python train.py --num_hidden_layers=10 --hidden_size=224 --tie_word_embeddings=true
Each number is 128 + 32 x the weight over its row's rms, rounded and kept within 0 to 255. Layers, rows and columns count from 0. The size above them is the row's rms in percent of the matrix's.

# layer 4 MLP up, 896x224, rms 0.118, rows 744-749, columns 112-223
size [ 90  95 100 106 103  99]
[[140 127 128 157  97 106 154  68 113 139  85 132 109 100 170 124  63 105  55 186 115  70 124  93 105 145 123 183 109 105 115 110 148 112 151 153 138 184 126 122 134 185 111  97 154  95 116 105 168  85  93 138 109 151 139  97 111 170 148 160  70 172 121 103  95 157 145 112 167  96  89 120 140 108 104 124 140 150 162 150 137 158 135 185 151 112 167 103 104 102  94  92 143 116  81 161 158 103 161 150 159  69 130  89 109 117 205 185 101  88  42 164]
 [114 165 154 131 104  75 153 130 123  98 146  76 113  83  86  81  81 125 140 114 177  87 149 132 117 146 100 179 115 105 148  89 155 119 165 131 110  35 122 118  85 116 156 128 142  93 125  73 100 138  97 153 124 146 145  95  87 146 130 118 131 176 135 143 160 152 134  64 124 144 137  31 161 142  76 115  90 163  95 167 137 121 141  97 164  75  89  97 138 129 154 113 138 117 105  90 118 103 128 125  99 151 136  34 142 138 142 132 125 149 124  92]
 [110 141 122 105 119  97 113 135 131 173 115 170 136 148  89 171 114 116 156 132 164 165 122 121  86 130  84 127  77 112 114 104  97 138  42 149  94 158  72  75 128 109 173 149 111 123 117 176 136 153 131 158 136 141 163 106 140  95 130 140  97 160  74 101 127 164 155 127  92 159 108 156 100 146 131 123 114 120 109 121 144  69 164 108  92 164 104 125 144 140 106 149 105 110  93  95 149 149 114 109 118  96 134  84 141 101 162 130 178 140 152 167]
 [111 142 131 173 128  97 130 126 100 136 139 138  72 150 135 102  92 149 131 117 162 125  93  58 140 152  82 156 148 183 100 193 108 135  84 117 134 145 105 139  95 150 131  77 122 148 129  69 113 104 172 113 117 101 175 150  75 155 115 147 137  94 121 130  68 166  80 103  83 149 119  98 176 141  85  79 130 122 139 127 139 102  96 156 186  83 150  64 137 120 150 167 140  91 129  81 173  95 127  83 130 120 120 128 142 131  82 140 212 130 174 153]
 [104 124 187 148 158 119 119 135 114 157 107  50 157 138 111 158 114 100 114 157 131 118  55  91 162 189  72 122 142 160  88  94 137 114 139  77  75 147 123 114 135 163 182 183 149 154 174 129 135 111 158 140 111  57 129 153  97  98 113 118 130 123 172 163 116 129 136 127  97 123  38 148  88 137 140  90 167 146 147  81 138 147 103 100 112  97 150 148 104 132  99 143 132 105 156 163  86  92 131 128 212 176  63 136 124 151 188 153  79 164 134  99]
 [113 176 100 199  87  91 128 158 109  90 119 115  68 204 189  99  96 100 148  81 108  77  50  84 160  99 167 135 118  94 135 157 114 126 123 140  93 130 139  89 137  61  82 163 141 136 145  97 125 159 138 143 148 146 182 135 132 127  87 109 131 156 178  85 137  66 131 104  95  97 138 134  84 133 113 147 159  83 161  66 130 106 204  99 132 131 160  85 138 110 111 187 166 137 144 143 110 134 136 127 112 135 149 135 112 137 144 170 150 128 114 171]]
# layer 4 MLP down (transposed), 896x224, rms 0.109, rows 744-749, columns 112-223
size [ 76  92  96 105 101 103]
[[151  80 116 173 115 146 105 171 137 131 174 145 165 168 114 108 152  84 169  59 112 156 162 135  97  73 120  71 161 112 146 127 121 119 109  93 126  60 194 126  64 167 146 181  81 101  97 129  73 116 116 149 104  60  86 110 154 120  52  37 128 156 142 140 120 148 181 147 139 114 114 122 111 117  78 100 124 151  76 139 111  95 127 148 136 111 185 120  78 109 113 151 106 146 124 158  99 129 158 130 156  65 171 130  87 120 167 155 132 111  94  49]
 [ 81  65  96  86 159  78 112  79 126 155 117 148 144 117 153 110 146 139 121  95 127  78 176 152 137 146 133 125  83 173  96  75  94  97 143 116 170 135  90 117 153 177 109 144 104 109 173  80 173 207 177 107  96 142 144 206  92  78 161  95 142 135 128 160 130 134 125 169  49 169 173 111  76 119 167 141 171 113  97 109 101  98 128 152 122 196 167 131 129 105 129 128 169 163 118 119 119 137 112 133 111 167 120 115 163 152 105 118 177 151 154 127]
 [169 141 132 112 103 130 113 142 163 138 111 156 139 132 120  65 151 147 135 102  84  77 128 130  96 105 166 109 106 153 166 125 194 127 114 148 132  96 170 123 136  43 117 128 147 184 179 148 179  85 103 157  73 126  57  92 133  99 149 125 174 169 117 132 121 131 196 101 156 143  80 102 119 122 125 147 120 101 192 154 172 142 141 143 164  82 171 128 156 127 111 158 123 150 103 108 157 107 200 120 121 116 133 154  78 190 101 110 152 120 148  64]
 [114  69 166  78 109 144 102 119  76 119 152 168 131 198 145 137 106 113 161  89 118  44  85 167 215 146 134  73 130  89 101 113 140 140 116 150 100 183 116 124  42 126 100  82 134 126  92 114  95  86 178 127 144 136 164 183 163 110 130 100 167  86 174 130 103 117 105  74  90 154 143 120 148 144 129 105 132  92 150 134 131  96 167 139 133  92 137 115 137 137  74 129 102 102 105 127 136 133 147 195 160  95 139 121  85  69 159 157 128 125  92 186]
 [145  76  74 140 130 124 114  99 164 171 104 163 122 138 145 158 155 167 140  86  95 172 153 129 119 150 138 177 104 167 125 117  63 100 160  88 107 155 134 146 165 163 109 136 125 132 165 136 172 137 123 147 136 128 190 154 144 106  77 124 153 142 155 152 125 186 186 133  88  85  82  93  95  86 130  48 118 139 127  77 107 130 128 170 150 122 106  91 106 189 104 131 143  99 129 106  36 120 123  90 117 142 120  58 165 106  87 121 149 131 106 131]
 [156 138 133  87  99 104 150  96 167 188 103 154 134 170 139 161 154 112 143 155 104 151 124 137 111 133  17  99 101 143  94  73 104 161 184 158 135 116 107 130 195 119 128 116 123 134 163  79 138 162 121 107 127 134 130 143 149 116 105 121 114 114 153 110 126 145  75 127 136 152 146  54  86  93 106 181 152 170 183 153 132 175 100 148  79  95  50 112 159 150 155  98 160 155 115 203 133  96  98  57 181 155 131 136 151  86 146 153 160 106 127  78]]